Each number is 200 + 20 x the weight over the matrix's rms, rounded and kept within 0 to 999. Layers, rows and columns count from 0.

# layer 4 attention output, 96x96, rms 0.144, rows 0-95, columns 48-95
213,202,212,174,194,191,214,197,147,182,238,183,230,164,219,175,190,214,198,180,250,180,207,206,202,197,183,193,206,204,218,191,215,221,227,205,192,218,162,198,217,232,195,221,175,184,193,211
235,226,196,205,166,225,231,201,174,220,202,180,178,186,186,174,196,206,187,199,217,178,213,187,181,209,195,178,208,196,226,206,224,211,199,222,185,222,175,201,184,227,191,211,185,180,205,204
226,180,223,174,194,182,200,185,194,175,199,227,203,232,193,189,228,235,216,174,212,212,190,207,204,203,187,230,234,239,218,168,203,226,203,212,242,187,207,213,194,188,182,223,199,182,166,201
205,238,197,216,172,195,180,231,200,199,206,152,195,173,226,209,222,191,199,198,207,204,216,186,185,210,200,189,202,210,210,206,200,218,197,200,220,205,178,212,190,201,187,203,202,185,193,204
215,193,193,208,203,183,187,180,205,211,210,199,224,202,195,191,238,208,195,170,227,152,233,175,191,223,159,181,193,204,190,224,190,212,218,192,220,233,162,224,191,227,193,246,147,175,193,230
187,198,190,199,184,171,183,183,183,195,242,206,206,189,202,188,184,177,220,222,164,222,161,232,232,170,231,208,183,178,180,171,197,183,188,193,191,158,239,168,200,191,225,161,233,242,199,182
221,192,230,170,220,205,217,236,214,228,201,211,192,179,213,226,198,208,196,203,191,213,177,214,217,175,228,205,188,185,203,170,202,212,207,187,193,181,221,169,241,208,196,182,201,213,196,194
244,191,219,175,186,230,232,196,172,204,203,186,210,208,180,244,216,189,192,197,198,189,220,186,201,209,150,196,178,189,174,211,190,200,204,195,188,210,216,216,226,174,192,190,192,210,225,185
190,191,194,196,195,177,171,214,200,209,221,196,185,192,252,192,217,185,198,195,179,195,225,197,181,205,191,185,191,199,209,204,207,185,202,205,213,219,170,209,161,218,190,212,190,187,195,205
237,191,241,193,184,187,208,210,218,196,222,219,189,193,219,213,233,190,212,221,197,222,191,197,199,200,193,191,187,191,216,194,204,217,191,189,190,184,195,205,214,174,208,183,225,199,215,188
185,187,225,173,221,229,204,209,210,215,203,208,183,179,168,197,231,202,193,175,238,201,219,170,170,230,164,192,207,233,209,215,209,192,205,222,235,229,164,246,207,207,180,225,190,158,182,203
213,186,204,192,192,208,214,191,185,205,214,211,204,197,220,191,204,202,180,202,222,172,230,157,169,242,165,179,207,195,203,245,202,177,190,223,198,239,169,242,178,205,181,215,190,174,213,202
186,181,225,181,235,226,236,240,202,191,172,216,168,182,163,238,199,218,199,177,212,163,217,206,203,201,205,210,217,205,199,190,186,205,217,195,218,214,180,198,207,220,196,225,168,201,176,217
225,218,219,207,180,211,193,212,252,229,185,228,164,201,176,189,195,176,214,199,204,220,182,207,204,190,218,206,193,197,195,186,202,190,189,211,212,182,211,186,217,192,209,185,218,206,190,210
196,201,157,185,205,196,166,164,242,196,221,201,198,258,172,152,214,206,178,186,183,177,221,184,186,207,213,172,188,194,218,210,225,186,213,216,206,217,181,204,185,240,177,210,172,184,197,216
228,205,211,209,164,186,213,212,210,192,175,187,183,200,196,213,213,232,173,196,204,178,205,206,191,200,216,185,206,182,192,201,196,199,209,203,204,208,195,206,227,215,182,195,188,193,201,206
192,203,199,220,172,213,188,203,169,203,209,186,229,180,210,172,216,201,206,212,201,208,189,197,201,200,166,198,190,200,193,189,196,206,196,201,203,187,210,203,203,185,203,189,206,204,212,182
199,203,193,219,189,211,183,189,233,234,203,199,233,193,192,183,201,234,167,204,184,152,213,192,191,205,214,181,208,185,188,207,194,218,220,208,187,222,205,195,213,220,179,197,166,187,204,200
225,210,203,201,176,189,186,208,193,216,213,181,183,205,236,186,185,207,209,196,224,194,207,204,196,210,192,207,225,209,205,204,208,206,212,212,211,194,198,207,209,186,192,202,206,198,196,196
183,190,176,198,222,195,194,211,210,192,200,202,173,206,236,210,215,217,212,180,204,205,202,199,206,199,174,215,215,223,195,193,195,199,215,211,231,197,189,219,232,198,191,229,192,199,173,216
175,178,193,172,233,188,214,218,204,177,194,197,201,193,211,217,204,192,200,212,202,199,213,196,190,211,176,192,196,200,217,214,212,210,184,187,191,204,198,213,162,196,207,191,212,192,216,201
225,189,206,197,189,193,240,194,213,182,170,226,209,238,208,206,207,188,194,193,193,227,202,199,187,207,189,204,194,217,215,197,227,209,198,215,208,184,209,198,201,171,181,194,215,183,202,181
237,197,223,190,181,176,228,235,185,193,195,201,213,200,218,227,192,189,238,188,208,201,202,213,199,211,191,210,203,210,219,208,221,209,203,195,209,204,181,204,160,210,217,202,209,189,199,206
161,202,178,195,238,217,192,202,187,194,209,189,231,174,198,191,197,192,188,195,204,185,217,189,178,222,197,187,194,200,223,225,211,201,192,208,216,222,163,224,198,217,188,192,198,177,194,206
194,212,207,199,195,199,177,208,212,218,166,192,192,211,199,205,193,238,210,172,187,204,197,217,208,191,189,239,231,244,217,186,210,195,213,219,233,183,203,209,223,195,175,221,199,207,165,214
207,206,229,189,217,213,196,206,190,212,158,207,177,211,218,220,233,247,208,193,171,195,199,203,202,183,190,223,229,214,200,181,200,199,205,202,206,196,201,216,211,202,188,232,196,203,188,210
248,221,223,198,169,176,200,186,206,199,205,185,178,218,180,200,217,217,238,185,215,212,210,208,196,223,158,240,215,232,200,194,213,220,213,199,228,198,218,218,165,175,200,215,205,191,191,196
205,181,197,175,201,207,182,213,217,159,206,211,201,216,175,194,173,194,189,221,195,188,208,203,194,213,214,202,189,186,172,210,180,173,188,212,193,217,200,208,221,206,202,186,197,215,204,198
214,202,212,224,170,164,181,185,195,168,199,206,210,237,163,186,191,230,213,192,199,211,173,227,222,180,212,218,222,214,212,166,202,215,205,207,208,182,219,186,187,216,201,205,207,208,180,203
196,171,164,162,214,173,254,181,164,161,225,192,195,154,204,252,160,195,194,238,197,198,180,198,200,199,184,208,192,182,195,214,198,207,179,186,145,209,215,183,182,189,223,182,219,209,236,166
167,209,189,197,216,182,150,205,195,213,208,183,216,180,163,193,200,215,184,156,215,169,233,188,176,214,214,201,219,232,239,210,229,185,228,226,232,231,157,212,215,233,159,246,155,173,162,238
179,211,219,226,185,234,212,229,171,215,180,199,209,152,198,204,180,227,226,173,188,191,191,248,218,170,214,230,220,215,180,172,201,208,227,211,226,172,209,172,236,204,198,207,196,214,167,225
212,212,215,204,169,219,190,220,189,201,180,201,151,228,175,210,186,197,215,207,223,195,190,199,212,207,199,211,196,181,165,193,162,231,182,182,183,205,209,194,218,193,220,209,193,201,206,189
241,194,218,171,204,194,215,233,180,196,226,206,190,182,192,222,195,198,178,237,191,188,187,180,211,201,203,171,181,159,165,210,163,179,192,187,155,197,229,199,205,176,206,178,205,219,233,185
255,228,225,214,163,216,198,193,201,229,182,198,220,224,157,208,170,223,199,186,214,190,190,226,208,184,202,205,200,187,195,193,212,218,219,184,189,205,212,177,197,227,193,182,190,197,209,201
196,184,188,192,201,188,219,196,213,194,197,202,206,203,201,216,236,178,192,225,176,214,192,170,190,210,216,160,195,196,224,217,206,152,186,219,203,192,204,222,152,199,202,180,230,209,201,192
231,187,231,196,168,214,221,198,150,200,207,201,226,186,236,214,195,222,193,173,204,171,209,203,196,181,245,193,210,221,222,178,230,233,243,195,211,214,180,153,204,241,193,233,149,182,175,223
181,167,195,180,212,200,219,194,162,160,215,213,224,226,206,202,216,194,207,192,191,215,197,188,195,206,180,213,190,209,198,194,206,219,202,194,220,204,196,195,193,193,207,214,193,184,194,194
175,224,167,215,161,186,173,209,213,173,224,172,193,200,185,176,205,198,189,216,212,201,226,171,185,231,136,219,201,214,194,228,193,205,173,200,196,213,203,244,195,149,204,190,215,194,225,169
207,199,222,203,181,235,216,229,165,198,187,202,184,205,212,210,201,212,199,212,198,226,180,209,223,181,202,214,199,209,202,170,203,204,193,205,201,175,237,194,214,173,194,182,219,216,192,180
200,199,175,204,190,207,201,191,216,192,192,192,176,205,201,214,222,174,223,209,178,213,190,205,227,178,169,207,175,178,156,183,165,211,179,167,182,180,209,190,204,169,229,191,218,211,226,180
216,206,213,177,208,186,187,213,209,201,204,188,196,197,203,226,210,188,211,183,153,199,199,200,207,189,214,202,188,207,197,191,205,210,202,192,220,189,208,182,201,194,196,204,180,203,191,209
190,189,197,193,196,190,203,214,201,195,232,200,206,177,209,188,227,189,167,215,209,187,232,171,171,232,203,168,205,202,226,229,213,192,191,213,200,227,173,232,194,195,185,198,194,184,204,203
178,223,179,216,184,195,194,219,183,211,207,186,194,198,242,178,187,209,176,214,222,215,191,205,195,200,206,201,207,209,211,199,198,196,199,205,199,188,214,203,212,181,179,191,211,197,193,191
161,187,189,184,218,222,214,217,172,184,220,201,198,178,184,201,194,205,182,200,224,171,221,177,172,228,196,171,203,194,195,234,183,185,199,204,185,230,184,215,188,211,201,217,180,188,203,209
200,182,231,186,188,181,192,234,221,198,197,224,194,206,212,214,229,203,230,161,184,211,211,199,208,192,179,216,202,230,201,178,211,208,222,214,249,197,189,202,202,208,190,230,195,194,167,205
203,229,212,196,213,191,176,189,201,213,164,211,152,231,212,232,193,194,225,178,184,225,191,225,207,181,219,218,218,229,211,170,211,210,193,215,231,174,214,192,222,188,198,207,206,209,160,213
218,226,168,215,202,193,226,208,175,198,211,160,209,188,194,217,218,177,189,193,173,181,221,174,186,214,206,153,177,182,198,226,208,175,212,213,194,216,189,203,182,227,200,189,193,200,218,209
210,202,208,180,205,182,205,223,186,195,191,205,219,187,190,218,193,194,232,222,172,205,185,209,213,197,189,217,205,187,197,198,183,219,164,177,178,187,215,193,158,181,230,200,221,208,222,176
173,184,193,207,205,195,196,214,182,156,208,223,192,237,230,221,211,194,215,219,206,222,170,208,221,184,211,205,182,185,182,168,184,233,193,170,185,177,223,169,225,185,212,186,212,215,207,184
169,195,216,190,216,212,170,238,220,212,207,217,163,173,249,220,206,191,178,219,192,205,199,190,195,195,209,176,188,174,185,207,189,183,191,196,179,194,201,190,248,197,202,185,212,217,207,197
210,210,211,211,215,180,205,169,175,196,228,180,235,167,205,194,195,188,182,211,188,200,211,167,181,232,188,188,209,203,215,234,204,172,190,223,192,219,195,229,175,193,185,195,207,193,206,194
184,203,198,210,211,230,193,185,207,223,186,212,187,219,188,197,206,218,195,199,185,201,195,201,206,203,185,196,199,195,201,203,204,187,202,206,200,191,213,215,206,190,197,184,210,200,202,201
198,182,176,207,197,198,178,159,242,214,221,223,206,240,197,164,179,175,230,186,152,214,213,227,205,185,220,226,198,222,205,190,204,195,197,208,237,200,186,195,175,219,214,196,207,208,183,205
196,180,194,190,201,225,212,198,211,212,206,211,189,209,214,207,181,227,175,195,178,202,186,211,198,173,258,194,216,208,203,186,205,195,219,215,205,189,210,174,244,216,186,190,188,206,180,213
209,211,194,203,212,210,203,191,217,185,199,197,190,210,198,174,228,165,210,191,193,202,222,180,188,208,187,189,182,211,197,207,202,188,194,207,218,201,184,202,174,212,194,215,189,195,191,217
172,223,172,228,216,190,222,194,183,181,198,160,239,168,189,174,186,214,204,202,224,193,203,199,183,217,202,206,210,205,218,208,212,201,204,211,201,214,184,204,177,213,199,197,201,183,202,204
220,174,220,175,227,202,241,206,193,183,185,233,172,228,202,245,204,235,203,178,213,174,208,196,189,206,183,211,219,214,220,210,212,203,212,211,209,223,176,208,165,244,189,223,176,176,189,225
211,225,161,172,201,164,218,192,183,164,236,155,190,224,223,191,195,204,209,197,203,199,208,206,195,208,191,198,202,202,203,204,206,221,195,189,199,198,193,201,200,200,203,202,203,201,201,198
185,200,169,200,185,222,204,188,195,182,209,199,203,226,192,172,206,218,216,198,183,216,194,205,210,197,187,223,215,224,226,188,223,237,204,206,203,189,213,212,184,200,201,208,209,196,183,201
225,202,213,212,193,191,232,179,166,220,231,196,234,187,203,171,194,154,151,221,204,201,227,154,173,238,185,158,128,145,195,261,216,157,198,190,153,231,187,216,181,208,197,150,207,190,266,180
204,221,213,201,199,190,198,217,153,201,206,222,198,240,258,200,200,193,220,174,204,197,236,196,183,224,170,210,210,235,222,214,239,200,214,211,242,219,159,221,174,216,190,215,193,181,184,214
215,210,189,207,202,182,190,155,212,199,210,194,207,223,191,171,211,203,219,189,184,229,174,200,217,182,167,223,213,229,201,187,197,186,210,211,223,179,221,217,211,169,197,209,225,211,184,191
201,214,224,205,187,222,171,210,220,242,211,193,204,175,188,173,247,199,158,213,218,191,215,161,177,227,186,147,191,203,217,232,208,188,211,218,204,211,195,233,190,197,165,198,193,177,202,208
229,212,216,213,183,200,197,233,202,208,200,201,202,155,212,227,232,155,159,244,194,212,216,151,174,220,191,166,146,160,176,231,174,156,174,205,164,210,201,210,233,159,192,166,216,203,251,164
233,211,214,214,196,182,197,195,182,207,216,189,212,180,203,199,220,182,209,193,205,222,202,192,190,207,197,197,195,205,199,202,194,179,186,193,204,191,206,203,193,181,201,210,213,199,205,196
199,195,186,208,209,215,228,205,186,179,221,184,209,173,164,195,223,181,178,220,222,196,228,165,173,232,183,164,185,194,206,234,205,173,176,202,181,219,177,227,182,188,188,194,202,183,229,192
205,202,206,208,206,258,217,214,202,235,159,191,210,178,206,194,180,197,213,190,209,198,212,218,190,206,219,217,230,230,232,191,208,203,193,214,216,213,192,197,163,208,196,227,195,189,169,215
218,204,212,188,183,239,202,204,221,237,205,217,187,208,221,199,197,198,238,215,194,234,158,220,241,175,184,222,188,186,182,172,176,211,183,168,181,162,229,191,189,175,235,180,239,231,206,181
170,156,207,190,230,226,221,191,192,198,196,251,234,227,191,189,170,227,196,188,213,203,165,225,236,171,213,208,206,189,199,167,193,201,221,207,189,179,226,173,215,209,197,198,201,227,185,205
187,193,208,213,197,224,211,209,184,195,193,202,227,172,183,203,196,194,211,208,203,221,192,197,195,202,200,197,211,220,250,205,234,179,212,234,203,193,191,210,178,200,195,203,226,199,183,207
189,214,180,221,199,181,211,213,191,179,182,198,185,207,192,205,214,221,200,212,212,183,192,200,209,182,236,164,220,195,210,192,207,199,216,212,210,189,186,192,207,228,206,190,205,212,185,208
200,179,202,179,215,196,219,207,169,167,198,215,216,215,189,225,203,204,215,204,195,206,199,203,198,203,194,191,195,203,205,213,194,203,185,191,197,194,194,205,176,199,212,195,218,191,204,200
185,181,197,203,242,174,171,201,203,194,197,220,210,212,206,179,238,255,196,156,201,165,210,197,215,184,178,192,236,223,204,189,188,210,239,193,225,201,182,215,218,227,187,265,157,194,161,234
209,207,197,201,200,202,174,195,193,206,209,190,203,181,173,189,199,168,207,199,190,201,222,178,182,220,204,191,192,208,205,217,191,202,181,209,205,218,187,203,176,189,201,219,197,181,202,201
211,233,233,214,195,219,205,196,172,236,164,150,191,177,204,164,152,201,182,230,225,195,182,210,198,210,227,181,198,164,204,209,214,221,199,192,147,204,225,176,189,213,209,154,211,210,227,188
214,212,203,199,196,213,193,210,226,211,200,192,222,182,207,173,193,213,196,208,212,183,196,205,213,201,195,190,184,172,185,205,194,223,220,183,174,200,216,193,203,213,206,188,200,209,223,196
178,187,196,194,208,216,209,211,202,203,209,222,190,216,205,206,208,205,231,202,191,209,182,229,216,185,203,222,217,211,200,167,190,223,189,182,206,179,221,191,185,187,213,207,202,208,181,202
204,183,189,216,197,156,193,149,182,175,200,214,240,209,194,202,185,209,216,216,177,217,162,233,236,161,211,217,189,170,177,167,188,230,200,183,177,166,243,175,243,176,217,170,221,224,217,173
189,184,203,186,227,215,219,213,194,222,191,202,210,174,165,178,197,196,205,194,189,199,201,210,198,199,189,200,198,199,221,199,212,221,198,181,191,202,199,185,178,212,206,207,187,187,205,210
188,178,172,195,228,149,195,181,165,161,237,211,194,268,198,165,199,190,197,203,216,185,206,174,193,217,170,190,194,181,190,218,185,192,202,198,176,214,186,218,210,195,204,209,194,186,219,199
191,206,209,199,197,200,213,243,194,159,164,181,183,229,165,233,184,186,217,205,196,217,176,228,225,172,235,212,199,195,196,163,203,210,211,198,201,173,227,155,226,203,207,195,205,230,189,198
177,206,172,198,204,204,174,194,238,202,217,206,192,235,217,163,180,220,211,183,196,203,181,232,205,182,236,239,231,217,196,175,203,192,197,215,223,178,214,189,212,205,201,205,199,209,165,218
198,231,168,222,192,206,183,154,244,244,164,193,185,192,219,164,156,228,196,176,209,181,210,195,170,211,227,207,229,222,229,214,221,147,206,242,241,227,156,206,174,240,181,227,184,162,165,239
185,200,188,204,227,195,203,221,200,181,208,204,187,219,197,195,182,211,194,193,216,182,216,196,186,211,182,217,212,202,199,213,193,217,196,195,185,217,188,199,180,199,203,223,179,180,212,196
186,188,217,191,225,208,162,176,233,214,204,243,205,217,214,175,196,200,202,205,198,220,192,189,210,204,157,200,183,190,184,226,189,196,200,188,182,197,215,212,210,175,207,189,220,208,226,188
179,203,185,214,191,176,172,193,206,181,222,193,189,192,176,194,194,189,161,205,236,159,227,170,171,228,202,166,178,176,189,230,193,167,210,213,181,235,171,203,193,213,190,199,167,186,220,208
222,263,182,232,168,161,147,181,236,205,207,170,176,223,168,185,168,186,206,225,194,214,164,223,234,180,205,216,189,175,181,185,181,211,176,174,165,173,230,175,234,182,222,172,231,237,222,176
235,239,210,204,172,192,196,193,176,208,184,180,180,229,198,197,206,172,219,205,185,211,200,199,209,199,162,200,170,194,186,208,193,192,190,191,188,196,199,206,171,189,215,189,215,207,223,190
192,182,197,206,191,177,211,163,169,186,227,209,218,207,213,198,262,183,212,208,179,218,205,180,187,192,225,158,198,217,237,187,227,227,199,201,205,191,186,193,171,210,204,212,198,175,191,208
180,202,207,188,184,205,206,270,202,178,200,194,171,173,240,231,185,178,191,221,188,203,202,204,194,212,248,201,187,180,194,200,192,217,178,191,180,213,202,170,183,207,200,178,198,199,212,183
212,219,204,191,183,205,211,220,199,220,198,182,213,171,223,218,182,212,211,211,245,187,194,208,197,215,154,209,205,189,175,215,171,227,185,176,185,205,204,221,184,193,220,210,202,189,216,194
195,216,213,215,182,217,208,238,150,201,191,180,205,170,230,190,228,217,198,172,165,198,195,209,206,172,224,199,213,234,225,167,212,191,221,205,237,191,196,190,190,223,179,230,182,189,157,227
174,195,199,201,226,211,172,207,213,212,220,219,187,195,227,222,193,215,196,209,212,179,199,183,187,219,203,178,214,181,217,215,210,188,200,215,181,215,184,212,170,214,203,209,193,187,202,198
181,201,194,202,229,212,184,190,220,219,190,192,170,188,171,209,194,194,192,214,203,196,195,199,215,188,188,190,175,158,158,208,160,203,200,169,166,202,203,182,208,197,222,173,204,212,235,180
214,193,222,191,177,221,211,218,196,214,216,193,222,153,185,200,187,150,222,198,185,199,221,214,197,195,208,203,183,200,199,199,211,234,201,194,210,200,188,182,209,220,226,187,202,209,209,196